python train.py --d_model=160 --n_head=2 --rope_fraction=1.0 --parallel_block=false --decay_fraction=1.0 --batch_tokens=16384 --train_tokens=84330000 --steps=5148
Each number is 200 + 40 x the weight over its row's rms, rounded and kept within 0 to 999. Layers, rows and columns count from 0. The size before them is the row's rms in percent of the matrix's.

# layer 7 MLP gate, 448x160, rms 0.174, rows 294-323, columns 80-159
100,189,218,242,207,149,194,212,220,213,239,272,214,142,204,236,132,248,201,175,194,177,239,196,208,237,164,194,189,206,198,131,235,227,258,133,181,271,189,171,195,200,211,189,275,258,252,188,238,295,212,185,210,215,207,173,238,217,236,254,202,239,219,165,150,199,142,196,151,248,145,162,172,214,175,233,280,252,178,210,245
112,241,164,210,178,112,217,313,188,202,190,186,158,186,222,127,198,237,199,158,212,227,206,255,186,220,170,176,159,181,184,160,157,227,149,118,204,274,213,208,176,189,203,207,110,170,169,154,208,165,160,199,202,173,181,76,159,232,236,222,153,183,186,213,174,168,215,256,211,211,186,179,231,185,207,261,153,231,145,235,170
094,237,117,174,175,138,178,152,190,230,204,247,206,135,162,232,248,161,183,221,189,146,223,253,174,226,179,159,222,214,264,213,170,184,158,238,175,177,133,179,248,144,233,181,201,275,101,261,181,171,184,183,258,105,209,196,217,229,103,210,242,222,252,179,236,218,227,162,166,229,195,214,219,211,217,282,170,216,185,191,224
097,236,188,124,190,213,182,234,161,211,236,177,210,187,174,212,213,233,232,162,160,208,209,271,172,213,170,204,246,227,223,172,205,203,256,184,201,193,229,133,186,251,263,192,174,237,178,141,193,240,207,278,232,210,138,206,75,118,255,267,109,197,181,223,147,201,251,204,206,234,167,179,172,115,168,174,173,215,186,164,167
107,246,205,101,264,163,205,183,120,253,232,223,189,176,158,228,265,253,194,204,182,213,287,177,153,203,137,186,193,203,159,208,133,190,290,189,222,156,176,186,192,238,169,192,187,169,248,202,237,191,166,186,255,170,226,264,273,118,196,205,282,248,196,203,232,208,187,208,208,220,189,290,205,125,252,211,172,150,195,129,174
088,163,155,144,135,275,146,184,191,204,220,208,213,202,199,194,210,125,264,212,249,207,187,211,145,215,231,151,189,138,216,180,214,228,159,130,180,141,215,151,249,147,200,245,176,199,167,223,195,133,237,170,187,177,223,173,204,147,163,270,264,215,228,174,301,205,193,162,225,170,131,260,144,105,230,97,151,200,210,195,186
087,193,262,204,148,219,197,148,165,239,250,187,176,159,177,172,295,74,185,189,141,209,224,211,236,150,260,209,202,165,151,232,171,155,149,177,196,197,247,166,250,257,174,155,234,186,275,181,208,275,188,193,237,202,185,132,214,266,165,189,205,168,199,204,162,173,224,189,188,160,222,153,199,214,226,198,236,178,176,231,217
101,177,214,180,210,138,238,251,239,253,234,189,264,244,183,210,249,98,245,236,184,204,213,221,146,271,216,249,290,225,164,197,133,184,160,210,119,218,254,212,276,186,174,184,154,181,172,204,144,218,230,224,307,187,182,200,145,268,210,241,229,193,168,258,238,220,195,207,182,220,248,170,140,135,193,211,86,182,165,182,206
099,311,221,115,238,232,188,251,99,245,249,203,181,242,168,207,283,150,198,253,131,254,247,262,189,199,110,217,284,206,209,142,220,230,225,215,153,165,137,168,192,146,173,101,190,217,252,129,178,218,140,288,175,155,217,249,180,229,237,171,178,220,184,203,268,199,206,190,175,246,258,269,172,235,193,201,207,222,164,221,182
091,203,270,193,154,166,265,154,209,266,149,155,246,258,252,230,148,245,143,244,153,169,165,179,122,228,220,231,207,136,155,196,211,207,173,152,226,195,228,154,252,222,240,176,246,185,154,192,177,135,220,266,184,206,237,254,171,191,174,199,193,81,238,179,207,205,138,148,202,152,218,239,174,210,179,238,103,245,186,189,128
093,204,167,215,199,164,155,147,118,228,257,171,204,269,199,185,284,206,188,278,134,210,204,260,215,225,246,104,192,203,183,185,197,242,220,213,214,229,192,145,152,250,184,183,190,141,231,186,145,202,188,187,211,230,199,254,200,170,144,109,181,169,237,162,129,132,240,202,131,174,192,251,237,232,173,231,168,194,179,176,210
088,173,95,168,233,191,246,238,159,229,214,202,182,154,218,143,215,168,179,203,182,216,197,215,189,248,203,244,161,171,224,282,130,217,149,218,193,230,168,241,202,212,217,198,166,201,205,209,217,254,239,136,270,262,190,178,220,165,308,215,191,197,104,204,242,177,210,201,146,254,261,178,238,289,203,178,206,234,210,215,162
094,207,162,190,196,123,164,295,273,231,196,223,219,210,330,201,233,213,208,162,197,91,165,167,191,187,170,259,189,206,138,181,251,212,154,175,189,206,209,209,196,117,233,221,84,253,179,252,204,236,179,168,192,193,227,200,142,250,167,173,269,252,245,155,191,195,163,231,207,216,193,170,216,226,151,275,264,201,221,304,237
102,150,217,203,222,193,156,146,213,208,233,223,207,262,186,200,222,209,215,197,183,166,196,131,216,186,296,229,92,219,297,275,222,203,226,268,169,222,257,253,209,166,187,196,234,177,233,218,275,218,220,230,209,241,184,256,183,195,242,201,233,297,170,172,151,221,196,216,133,228,207,171,245,112,177,231,235,165,149,180,174
098,250,241,226,220,192,221,179,249,198,186,178,174,196,251,262,217,204,201,228,174,232,322,211,248,150,195,158,151,212,186,175,198,202,169,175,184,242,203,221,250,265,222,167,151,205,149,196,286,243,224,152,177,218,171,242,218,196,269,154,218,149,182,221,145,237,213,200,178,190,204,164,223,135,218,244,213,171,127,261,202
088,227,158,220,206,176,130,202,176,184,213,189,264,126,197,187,238,203,112,218,294,147,188,170,190,178,301,185,187,239,125,116,198,176,240,173,223,146,197,159,275,204,294,160,211,176,216,188,226,259,190,197,170,241,115,236,281,276,253,138,204,172,189,152,204,153,237,213,238,105,177,218,213,175,218,221,152,224,151,129,220
102,178,260,247,225,183,203,209,201,221,165,221,217,268,249,179,263,248,225,220,155,232,215,165,204,187,198,136,250,139,214,176,197,183,275,192,212,204,208,194,138,230,176,162,247,197,147,255,175,201,213,170,195,253,121,172,148,206,180,160,260,204,218,166,267,199,187,210,175,245,156,170,200,210,203,233,141,253,191,241,165
100,213,160,194,170,212,169,163,152,231,220,255,205,185,183,192,234,242,191,260,188,232,166,206,158,202,184,253,178,174,131,230,214,238,164,243,156,185,278,171,235,210,127,135,234,134,232,211,212,158,218,196,150,255,179,164,226,167,278,210,170,160,186,137,118,225,188,174,199,216,159,242,134,203,232,238,269,247,214,224,190
092,169,225,141,242,209,191,206,139,258,171,184,175,195,231,265,212,259,201,198,104,175,213,181,228,235,154,194,258,148,144,241,247,139,177,224,248,167,191,246,262,189,230,243,134,232,132,236,212,251,200,166,177,177,246,95,249,203,161,132,257,166,217,162,176,184,192,204,197,265,211,221,175,180,208,232,134,214,159,229,205
096,202,226,206,135,197,213,151,234,230,217,267,215,268,191,235,260,237,268,215,182,210,173,284,208,198,204,162,276,201,285,185,165,193,159,161,215,222,157,236,241,245,122,199,145,238,136,216,185,215,229,219,172,212,260,206,219,186,259,84,176,237,228,189,193,158,197,249,218,158,197,205,272,171,256,161,216,194,183,181,200
111,159,157,211,213,233,198,182,256,203,187,160,235,125,196,291,219,191,265,163,173,247,161,204,170,208,171,284,274,195,203,137,213,252,148,180,203,295,232,254,199,216,189,196,219,171,98,252,226,217,259,215,192,158,211,227,248,180,160,240,242,217,211,290,146,312,188,223,132,169,161,237,254,205,150,125,123,232,213,247,214
110,221,214,178,147,172,166,249,248,255,253,149,172,164,236,211,201,248,197,186,185,205,213,206,192,201,245,237,172,228,109,222,169,204,196,185,150,169,201,228,187,146,238,254,137,204,209,247,220,226,197,149,252,155,175,162,181,200,220,246,229,266,295,201,143,222,204,198,230,139,240,204,152,193,92,168,200,240,154,203,172
098,231,174,259,225,228,174,213,244,229,204,234,220,223,163,207,209,232,200,238,240,156,185,193,224,230,165,227,218,242,200,211,235,196,214,247,257,200,200,223,251,216,235,219,246,262,180,291,142,201,139,219,211,226,187,244,191,203,169,82,158,163,191,142,250,195,151,183,228,196,206,192,225,175,166,205,105,179,120,198,149
084,133,148,214,179,212,264,165,231,214,138,277,178,212,191,236,155,239,228,270,245,204,173,226,183,262,175,248,262,204,185,211,271,226,268,179,187,199,162,187,272,174,237,195,152,184,192,186,239,165,162,184,145,214,264,238,131,164,206,207,147,200,165,164,218,233,220,213,241,197,226,199,173,193,226,239,211,123,204,214,180
089,123,182,180,216,244,212,166,222,225,238,237,267,214,191,215,207,273,212,229,235,254,187,219,220,281,142,170,227,173,235,201,218,174,198,177,216,186,198,264,149,232,252,158,158,199,185,167,274,229,198,175,136,257,149,197,156,220,238,152,229,275,180,165,200,169,150,268,172,165,160,226,200,169,187,211,235,114,273,172,234
093,206,201,206,146,194,206,262,215,176,208,226,203,192,247,238,230,141,206,236,205,196,132,172,139,255,196,236,177,223,182,180,219,151,300,224,176,146,132,220,209,171,168,234,158,222,249,220,237,226,229,107,234,178,214,159,205,243,198,241,166,163,155,181,224,108,199,171,236,206,193,209,165,211,193,207,247,192,199,170,173
104,273,194,225,223,228,205,298,263,234,198,172,263,262,226,183,252,192,194,204,257,218,241,267,164,246,156,246,145,103,244,224,215,283,116,216,218,199,179,186,246,195,212,198,250,209,172,197,183,193,291,157,223,247,114,237,204,205,208,174,176,245,179,217,295,148,153,230,177,202,270,190,182,237,256,190,232,157,183,197,160
089,252,264,208,159,277,291,240,239,178,202,193,235,206,268,257,222,174,250,211,216,145,145,217,167,201,270,245,220,169,181,212,264,214,145,243,202,292,173,258,271,253,196,198,168,127,235,215,257,149,239,125,217,257,154,175,172,202,251,195,149,146,198,214,251,218,135,238,185,213,190,190,199,174,174,219,141,238,224,230,199
097,259,203,272,246,158,210,234,194,209,113,170,198,153,178,228,280,179,202,270,254,145,195,203,177,183,203,178,200,210,225,167,179,204,198,242,196,190,141,309,229,197,243,263,195,236,222,150,232,249,251,198,197,173,191,202,223,201,187,186,162,231,141,201,228,131,233,226,226,149,220,220,177,174,190,205,204,263,152,241,232
117,254,163,272,220,237,230,156,239,224,330,192,188,153,289,138,165,131,108,228,236,213,207,193,174,129,267,181,169,175,180,252,181,155,196,225,218,201,190,249,176,264,141,171,188,237,224,185,204,228,230,146,206,202,147,127,208,171,195,226,176,195,198,208,255,275,148,192,204,202,184,190,231,175,198,124,188,191,204,138,173
# layer 7 MLP up, 448x160, rms 0.167, rows 294-322, columns 80-159
097,196,214,175,261,157,180,233,212,202,207,184,234,191,204,164,156,278,185,191,157,239,255,177,250,261,172,228,156,181,130,125,196,220,194,176,110,155,190,210,200,173,253,268,220,240,177,133,227,261,253,217,198,151,200,125,251,212,246,166,184,199,150,211,137,147,218,281,243,180,274,118,228,220,139,276,226,180,203,210,168
109,194,206,222,199,162,242,189,197,207,163,174,171,227,282,258,127,247,221,205,227,197,124,182,202,235,134,125,140,194,155,184,236,204,153,150,167,186,139,225,179,205,191,190,230,189,239,282,221,265,166,201,238,207,198,238,192,154,244,150,183,101,188,217,200,218,211,182,198,168,220,263,156,141,94,156,191,124,216,267,184
090,231,193,221,190,219,227,198,163,181,221,221,233,215,206,195,218,202,155,178,215,256,177,291,146,232,255,193,243,180,208,166,204,190,182,235,166,244,213,166,233,256,128,209,235,225,220,101,267,187,119,173,200,186,234,247,240,230,246,178,223,165,171,154,172,240,197,187,142,183,209,189,209,88,148,231,184,172,165,164,196
100,238,185,128,197,152,209,286,187,196,167,159,239,207,107,222,215,176,223,210,121,229,146,265,251,201,131,255,277,259,225,140,237,229,248,202,210,219,269,139,260,227,267,247,151,184,140,153,205,213,181,189,204,184,211,200,147,177,234,227,145,201,169,226,186,240,207,170,193,238,319,227,147,219,222,199,131,142,299,195,269
105,202,198,147,261,164,163,170,152,147,174,236,251,115,193,250,246,200,181,198,212,165,219,166,227,168,179,169,185,268,208,163,155,193,215,246,209,187,112,167,303,190,252,238,196,184,208,236,247,163,203,156,213,144,253,178,333,175,232,179,163,228,172,164,240,179,217,149,189,182,180,220,237,157,260,192,211,258,216,209,242
097,146,143,297,195,175,164,112,232,188,298,178,185,157,175,220,224,122,235,166,152,199,286,189,269,192,168,179,235,153,218,171,181,225,189,211,155,195,192,182,248,168,134,222,205,213,172,268,255,192,201,215,147,158,204,191,270,187,131,173,178,175,192,195,267,141,165,153,166,211,227,217,186,265,248,194,198,170,244,155,194
094,116,229,190,211,204,122,196,86,222,265,199,286,210,196,241,195,171,188,172,207,204,168,233,275,176,203,201,186,210,193,204,197,195,197,235,151,234,201,167,137,249,195,254,131,212,169,236,132,195,165,235,298,203,217,146,201,184,133,153,171,185,257,231,208,178,204,185,249,242,170,147,218,265,205,224,255,228,190,209,122
101,160,164,163,186,264,208,156,190,106,123,156,208,191,175,154,178,182,221,231,239,219,203,223,208,154,150,177,262,153,184,242,251,199,220,176,218,182,187,212,244,164,165,207,189,177,191,240,257,222,232,203,254,165,195,215,176,244,214,185,180,132,284,215,259,247,181,147,160,254,151,206,257,189,176,245,208,209,269,212,218
093,175,179,144,174,172,232,223,191,194,192,150,107,203,65,175,238,173,234,94,193,236,204,195,162,164,188,234,205,173,233,162,177,254,153,198,166,220,205,185,212,226,183,189,202,144,190,171,107,208,215,228,188,277,209,163,160,257,205,211,199,200,191,135,164,236,273,257,210,248,255,187,217,220,105,189,129,205,245,218,128
098,254,254,195,177,246,214,255,192,191,237,203,169,158,227,188,159,180,159,166,133,188,234,208,135,137,95,156,183,240,189,205,220,231,183,252,230,177,257,233,245,99,241,240,215,212,177,264,201,118,224,231,227,170,205,195,226,196,190,310,188,163,217,251,224,196,200,216,201,193,175,231,304,196,106,209,236,180,193,168,229
103,175,174,187,271,249,197,173,126,174,202,211,291,201,237,172,227,211,182,317,237,187,217,216,174,241,160,195,133,106,142,201,224,180,219,231,168,174,284,183,155,229,159,221,239,148,171,228,175,230,187,259,170,202,188,161,148,251,204,157,148,220,222,248,205,162,216,186,185,152,238,193,205,212,288,190,286,212,163,247,192
099,240,131,213,229,147,224,179,191,241,279,242,260,216,247,208,227,215,244,221,160,227,247,168,208,163,171,219,228,196,239,138,209,198,174,161,258,192,243,164,210,217,271,144,167,186,188,162,192,245,215,112,193,216,148,131,217,209,191,173,240,168,162,214,245,159,232,222,187,190,217,197,183,253,208,221,168,222,250,237,306
101,214,172,138,240,180,152,251,245,195,218,152,262,225,214,231,173,226,131,234,191,230,280,190,228,201,271,234,234,172,190,191,200,242,247,227,202,200,136,277,114,199,147,214,222,200,253,248,100,157,197,228,220,206,229,164,210,175,207,136,239,210,239,137,246,160,250,177,162,283,208,226,197,217,233,238,196,209,180,266,164
099,201,221,213,148,203,231,218,99,191,213,177,220,254,198,209,227,238,236,180,205,251,197,191,250,192,137,162,280,197,160,109,167,208,223,111,250,179,202,145,160,284,155,212,152,213,238,173,189,211,183,202,255,215,221,209,189,134,219,152,182,238,206,244,173,283,143,198,254,159,143,170,180,153,180,196,205,226,158,183,139
104,222,200,246,233,248,156,255,147,188,54,161,174,163,178,167,228,176,187,247,211,217,208,205,248,204,189,240,267,166,244,198,141,201,189,205,151,195,237,285,240,207,229,180,161,161,256,246,243,208,190,281,194,177,201,180,205,149,253,111,196,136,191,189,241,203,202,183,167,207,237,141,167,197,158,171,227,162,164,196,194
107,278,232,237,210,204,181,210,255,173,209,167,177,210,140,246,170,214,219,211,175,230,187,255,146,175,237,188,237,137,235,208,180,195,203,205,206,148,190,169,168,240,107,157,161,142,113,145,206,145,198,279,206,187,201,163,235,145,136,217,270,204,228,180,197,261,174,193,203,179,227,220,240,190,142,283,162,277,314,163,172
100,131,231,246,140,273,209,177,171,205,210,200,172,199,207,186,222,238,216,201,154,219,225,210,225,187,162,202,196,187,252,142,188,205,237,201,205,135,159,239,180,146,193,147,197,104,228,136,171,210,272,229,187,197,240,240,155,177,170,217,137,199,213,207,177,169,184,208,228,159,170,192,147,278,176,181,186,274,249,239,211
103,173,234,173,177,218,105,213,256,202,160,130,212,243,142,261,191,219,229,203,245,189,234,181,127,234,241,195,202,182,188,199,131,191,246,97,143,171,102,129,267,211,145,155,198,227,163,248,191,267,180,201,162,134,187,213,205,217,176,239,239,178,184,226,131,175,208,191,185,260,175,207,255,193,194,204,246,145,180,169,272
104,175,165,187,216,200,172,181,181,239,220,227,177,174,151,249,161,197,224,167,74,135,196,222,223,278,233,187,237,170,170,289,199,194,210,306,272,249,141,155,215,134,166,194,156,218,203,213,218,164,151,197,177,246,132,107,218,194,158,160,156,256,215,162,181,209,173,171,224,239,142,233,182,146,151,190,210,203,182,190,276
103,147,193,139,264,200,161,189,136,257,269,185,150,172,183,234,173,192,193,216,239,200,209,179,221,191,157,207,170,190,156,197,210,196,260,211,160,178,209,115,202,222,168,160,196,209,210,186,244,236,156,182,157,218,190,267,187,229,222,175,197,213,183,248,205,226,158,156,210,289,199,198,194,231,191,158,194,220,256,167,240
105,182,194,208,181,164,178,185,233,140,170,154,179,242,154,222,277,259,312,183,204,229,172,170,248,178,173,189,153,196,158,157,227,243,177,145,162,203,217,203,149,248,204,236,236,257,250,197,249,149,214,241,131,185,231,172,254,219,226,219,133,164,209,245,168,187,193,177,210,218,191,189,170,275,236,160,211,216,227,214,220
108,169,166,247,255,169,179,192,184,150,219,192,160,247,257,222,189,238,269,146,238,137,205,237,151,172,176,198,219,230,202,188,285,253,190,177,237,197,211,175,149,209,278,221,191,226,237,223,209,276,201,170,149,182,175,225,158,191,134,155,175,263,137,131,205,310,247,227,206,194,181,192,211,186,259,220,210,214,146,232,193
101,179,142,242,190,180,191,234,180,264,232,221,239,209,207,190,226,275,241,171,180,253,273,201,207,203,108,218,207,198,175,195,230,231,256,173,137,164,246,162,198,197,262,203,183,214,191,190,195,182,193,193,186,176,225,220,236,196,164,202,213,117,170,252,200,256,148,187,156,171,218,171,261,215,131,245,210,166,219,197,174
093,208,191,179,153,177,236,184,137,261,188,176,219,197,195,194,267,177,224,159,130,153,245,184,260,193,210,231,176,164,155,177,183,150,197,271,256,266,194,128,231,212,233,213,256,135,211,259,111,208,184,151,129,196,136,188,236,218,151,236,169,188,234,201,233,220,182,176,164,241,148,222,203,245,169,279,220,182,185,88,116
097,167,207,168,242,250,144,142,194,225,221,185,258,211,220,299,181,189,185,152,136,247,195,178,211,219,264,193,159,165,262,256,185,222,226,165,179,165,226,222,259,166,125,168,197,262,271,155,66,148,206,217,192,246,187,198,153,227,195,166,141,240,247,166,186,223,204,147,223,225,116,180,204,157,194,184,210,218,205,229,186
090,243,173,267,199,251,168,228,156,182,240,202,142,199,219,130,246,303,230,224,243,218,265,177,155,196,183,141,209,149,132,157,170,259,194,157,246,190,178,214,206,229,126,219,125,160,193,230,136,180,176,133,148,236,175,253,184,214,162,242,167,190,189,206,187,225,213,200,161,257,185,258,205,243,179,142,166,133,179,259,211
099,242,234,251,167,197,246,198,225,187,172,165,177,269,137,157,168,148,195,216,179,256,178,241,150,221,247,158,261,196,183,209,198,165,194,218,187,154,177,165,193,195,264,189,261,273,136,163,258,187,192,198,151,195,109,258,213,225,217,168,151,228,231,159,291,228,252,263,227,295,269,162,194,119,200,159,172,213,218,155,240
091,221,182,169,217,213,208,245,166,211,178,205,216,287,250,191,191,207,164,174,147,216,200,193,191,196,171,216,218,260,196,195,175,164,224,213,177,173,287,201,131,199,221,225,120,162,251,210,243,156,177,177,201,104,199,170,266,221,165,225,243,174,167,209,208,209,165,173,179,218,171,261,155,297,130,152,196,233,271,162,245
100,199,143,182,170,164,190,220,242,196,202,141,177,198,158,187,225,235,214,183,211,257,208,96,160,246,117,215,205,187,124,253,242,166,157,145,151,242,227,230,179,223,207,201,197,205,238,196,141,211,254,223,158,153,162,205,198,160,232,237,222,162,239,144,251,217,171,183,237,231,234,200,197,204,211,206,177,198,193,192,178
# layer 7 MLP down (transposed), 448x160, rms 0.16, rows 294-322, columns 80-159
092,259,124,226,188,197,230,197,211,182,246,244,125,251,192,169,164,189,190,195,145,123,164,230,219,95,248,205,178,177,264,190,201,188,137,209,221,170,236,224,164,232,224,253,258,259,259,183,229,156,212,219,206,208,175,236,130,144,214,182,222,208,150,194,266,224,201,204,206,224,232,225,234,293,199,223,182,140,174,142,154
110,250,158,195,162,246,210,162,181,234,214,214,217,168,254,185,145,226,163,181,175,242,194,250,201,268,260,224,198,226,110,309,209,221,202,226,226,191,140,164,206,155,243,229,134,168,146,260,176,220,92,131,145,159,185,157,238,148,154,211,200,213,173,213,195,188,172,282,209,219,184,265,231,269,238,260,164,214,135,165,165
098,196,223,212,175,220,215,182,180,233,219,194,263,228,131,209,173,150,219,180,127,146,266,140,200,176,168,152,248,200,217,234,173,153,209,205,202,187,193,228,146,209,277,245,213,236,165,183,202,128,184,206,134,204,293,206,192,251,148,167,279,223,243,202,189,201,187,235,289,322,166,213,198,181,178,244,197,172,205,168,188
092,192,229,177,285,195,201,220,111,172,254,240,252,183,211,156,284,238,207,224,193,219,151,223,255,277,230,266,237,177,149,164,231,203,149,210,187,196,230,113,257,177,242,209,231,220,230,206,219,184,205,175,184,122,202,218,132,161,124,208,119,207,205,262,233,211,209,266,223,149,223,219,205,204,194,177,137,139,185,125,105
113,256,256,125,212,138,170,197,285,196,204,189,264,177,209,207,208,230,208,189,182,266,236,263,233,205,182,235,251,179,202,176,77,251,271,170,168,209,217,253,219,233,253,247,132,235,178,187,200,215,254,175,278,199,216,236,214,249,193,233,204,266,254,191,199,225,164,182,278,238,194,176,166,204,144,214,107,185,206,113,155
092,100,177,190,207,219,189,165,257,209,275,219,274,171,238,225,169,155,234,147,193,255,201,196,193,215,174,185,104,111,193,168,158,228,180,206,193,189,240,172,179,189,141,219,334,178,214,249,157,254,158,196,180,208,163,186,203,216,200,200,200,202,181,202,190,258,190,158,196,71,188,204,196,187,271,178,150,195,217,141,189
083,217,212,301,145,214,205,268,279,224,210,131,248,144,197,176,192,164,186,195,178,202,230,170,160,204,188,193,250,224,256,231,253,207,231,238,266,197,235,282,227,218,118,177,116,197,234,248,282,115,232,203,251,188,196,181,211,175,160,183,145,249,210,136,217,172,143,218,216,219,177,195,196,187,145,124,262,174,165,205,231
110,206,238,226,162,195,139,160,147,154,224,172,193,188,167,152,241,210,171,219,261,180,230,174,207,174,145,141,172,231,225,287,194,217,215,181,213,130,205,208,190,194,128,241,227,243,192,138,158,238,226,116,218,147,218,240,240,180,196,182,209,149,260,122,238,179,186,199,233,185,222,213,214,227,156,213,206,223,276,257,225
096,173,211,134,164,265,195,208,192,164,208,302,234,226,262,207,253,171,192,197,156,187,213,140,203,235,264,160,161,156,169,266,148,181,202,243,192,170,167,167,155,158,127,197,201,288,268,160,224,197,173,221,236,146,214,222,148,218,129,217,179,211,192,234,203,140,193,211,187,142,224,122,224,173,237,251,315,151,234,197,202
096,324,225,217,150,174,238,135,203,236,235,153,152,205,264,144,207,232,217,185,170,158,135,157,189,208,164,160,225,204,244,257,190,203,146,180,210,196,201,224,198,259,200,178,193,146,171,172,226,167,270,184,159,146,242,138,219,211,99,174,231,177,200,178,228,271,219,128,177,228,228,222,208,222,220,101,161,198,206,164,198
086,227,215,247,173,145,247,182,211,190,238,211,144,233,198,198,151,176,192,242,228,194,247,224,97,152,155,174,210,202,216,127,204,214,179,249,237,203,177,186,200,254,210,193,245,272,183,148,183,196,176,206,244,181,225,204,245,237,198,263,302,216,137,183,215,234,226,150,216,260,222,201,208,132,194,149,225,143,182,269,205
098,232,252,194,164,115,206,182,214,242,190,251,150,212,235,188,109,198,260,194,289,199,247,191,213,203,190,163,196,199,174,210,261,161,151,221,223,224,124,236,229,240,257,201,212,186,234,215,234,199,167,210,168,159,250,179,162,177,186,217,180,222,179,151,144,190,218,215,176,243,230,325,182,182,261,143,240,203,254,158,183
093,186,224,213,144,232,200,239,217,154,183,210,212,159,213,175,236,164,223,256,226,174,216,238,240,246,187,244,192,248,225,232,194,223,253,159,233,152,231,145,198,204,212,151,294,182,243,210,170,200,241,192,215,180,233,215,156,247,240,199,164,197,162,208,127,190,228,214,167,222,238,201,171,182,251,221,249,221,190,181,145
092,197,174,225,189,243,239,250,293,200,270,175,172,226,189,212,186,229,224,216,132,137,143,256,154,194,254,283,180,198,170,273,193,206,272,200,155,175,241,175,254,116,217,162,224,194,238,221,146,181,263,203,146,218,205,190,179,228,231,197,199,257,177,173,223,262,204,272,162,203,256,111,184,235,206,245,204,129,156,155,184
105,180,267,121,159,182,260,231,258,225,231,174,191,231,164,188,228,173,195,187,149,92,202,184,141,163,207,278,293,165,195,177,187,204,190,295,225,196,234,215,197,249,193,196,216,210,214,121,226,264,193,207,214,173,150,186,184,229,247,189,193,197,212,121,174,226,232,181,261,161,200,214,118,222,167,237,212,162,124,177,265
089,81,234,219,188,202,229,245,185,218,247,225,174,203,213,258,187,176,216,233,184,174,171,226,197,136,248,123,219,180,235,196,214,202,264,188,247,138,166,222,199,207,61,173,152,205,201,193,155,190,159,188,158,266,191,201,241,225,231,219,162,243,176,177,186,277,210,188,215,203,169,112,251,173,117,229,152,212,160,153,235
105,127,233,194,201,172,171,227,255,267,172,182,190,277,199,187,203,290,155,231,232,250,168,160,137,157,232,218,216,172,252,169,172,141,114,164,165,223,233,197,143,252,207,156,144,205,224,178,179,159,214,185,238,232,169,146,263,229,151,156,222,235,288,159,195,190,260,234,136,230,172,222,192,229,278,202,275,160,214,191,160
102,172,186,207,189,139,215,204,181,220,255,218,168,194,252,237,272,187,244,178,145,145,123,153,210,227,218,169,105,263,204,204,220,204,189,114,204,216,183,189,125,154,193,191,209,256,213,259,164,179,189,153,259,205,251,241,238,222,241,183,223,184,238,222,252,256,209,152,231,144,174,118,183,194,207,161,190,205,229,188,193
104,279,248,261,213,155,173,209,220,228,154,236,160,143,170,168,201,243,146,239,197,240,193,207,211,221,213,148,110,227,294,245,178,239,185,147,299,166,231,157,203,212,281,222,206,171,225,164,261,259,218,207,258,232,218,205,236,221,163,241,156,170,273,191,220,177,244,165,204,194,168,137,210,244,216,215,149,216,295,206,152
104,193,80,156,189,209,247,215,196,205,181,166,219,200,241,204,162,189,200,150,216,223,223,218,230,178,203,161,199,203,160,218,180,209,212,199,204,215,258,250,251,144,228,211,198,204,210,259,205,238,161,212,274,177,201,221,191,188,74,229,262,191,105,175,265,185,202,125,178,271,252,242,147,214,196,246,218,254,238,169,180
108,165,206,182,211,254,204,215,229,218,272,156,209,222,230,142,241,214,150,209,224,171,242,228,235,231,204,218,298,223,190,208,190,189,256,213,200,154,207,167,207,286,238,188,201,160,167,200,200,229,212,185,234,212,186,190,165,219,210,236,127,224,245,191,138,211,247,179,263,152,170,171,233,183,265,198,172,175,141,202,152
101,160,201,213,236,216,183,167,227,131,207,226,148,228,242,225,192,270,167,165,188,210,144,185,159,167,217,158,223,160,220,243,198,188,224,152,198,182,223,160,166,245,192,275,157,280,164,158,207,204,199,200,135,191,137,152,220,157,257,204,229,232,203,125,212,187,197,171,279,239,275,189,209,245,303,193,222,245,181,143,255
115,211,235,219,202,245,197,183,284,237,99,169,238,221,196,185,181,175,197,240,222,224,267,186,213,158,212,152,210,220,239,233,142,205,269,197,187,232,251,200,238,284,232,210,188,193,250,241,166,166,174,241,164,191,186,189,211,159,189,190,234,207,231,120,170,138,162,96,255,250,202,133,182,187,180,196,198,230,217,200,109
078,119,242,165,192,207,147,224,256,215,240,248,221,158,288,264,240,202,235,266,116,195,230,216,179,280,223,205,142,149,225,180,218,152,199,151,198,243,180,157,158,156,213,141,178,151,161,237,237,209,167,177,248,210,212,212,184,331,270,126,135,205,178,245,165,217,190,274,184,107,189,218,131,204,232,227,162,230,205,161,177
088,131,200,200,260,150,174,143,154,171,171,163,237,161,306,249,188,174,243,183,236,175,170,146,266,190,265,171,115,208,172,259,164,192,193,243,204,231,161,197,186,193,171,208,186,161,121,222,219,135,278,166,220,170,229,206,143,224,253,166,168,211,249,203,155,197,199,221,192,170,195,142,177,217,204,198,230,232,222,185,199
090,195,132,156,274,209,207,218,153,274,184,162,207,187,210,218,264,177,142,181,207,204,180,224,165,246,234,200,185,210,208,209,256,182,188,250,142,128,200,114,220,141,158,201,242,171,243,200,119,203,126,164,213,152,207,188,206,221,235,196,216,167,192,249,259,171,169,150,262,228,235,229,130,265,128,177,181,165,193,194,207
105,231,190,192,214,155,182,149,194,171,276,167,211,186,228,99,187,177,110,251,146,237,214,229,216,161,209,208,248,290,204,173,211,238,213,188,123,213,265,207,143,228,222,242,191,252,213,125,143,236,205,160,199,177,168,221,185,226,191,161,268,268,171,168,172,277,206,244,153,134,207,215,120,217,183,214,228,229,212,225,181
095,231,150,192,220,155,166,218,213,205,233,175,190,141,107,161,188,283,139,127,202,208,182,235,241,180,205,194,164,232,208,132,159,199,262,184,221,186,192,237,242,209,143,178,247,188,181,162,229,200,227,248,200,233,236,221,228,176,171,189,244,214,217,196,253,215,172,134,266,206,187,253,177,253,200,179,239,179,186,274,207
105,174,190,128,249,202,226,115,299,224,180,177,267,195,155,84,166,213,255,127,204,209,192,213,196,161,204,145,115,141,146,184,260,199,159,223,227,249,233,174,241,162,169,204,178,244,206,174,200,146,278,268,273,199,213,194,195,242,145,192,241,197,258,152,212,228,275,172,201,156,185,221,192,259,192,167,172,207,202,200,237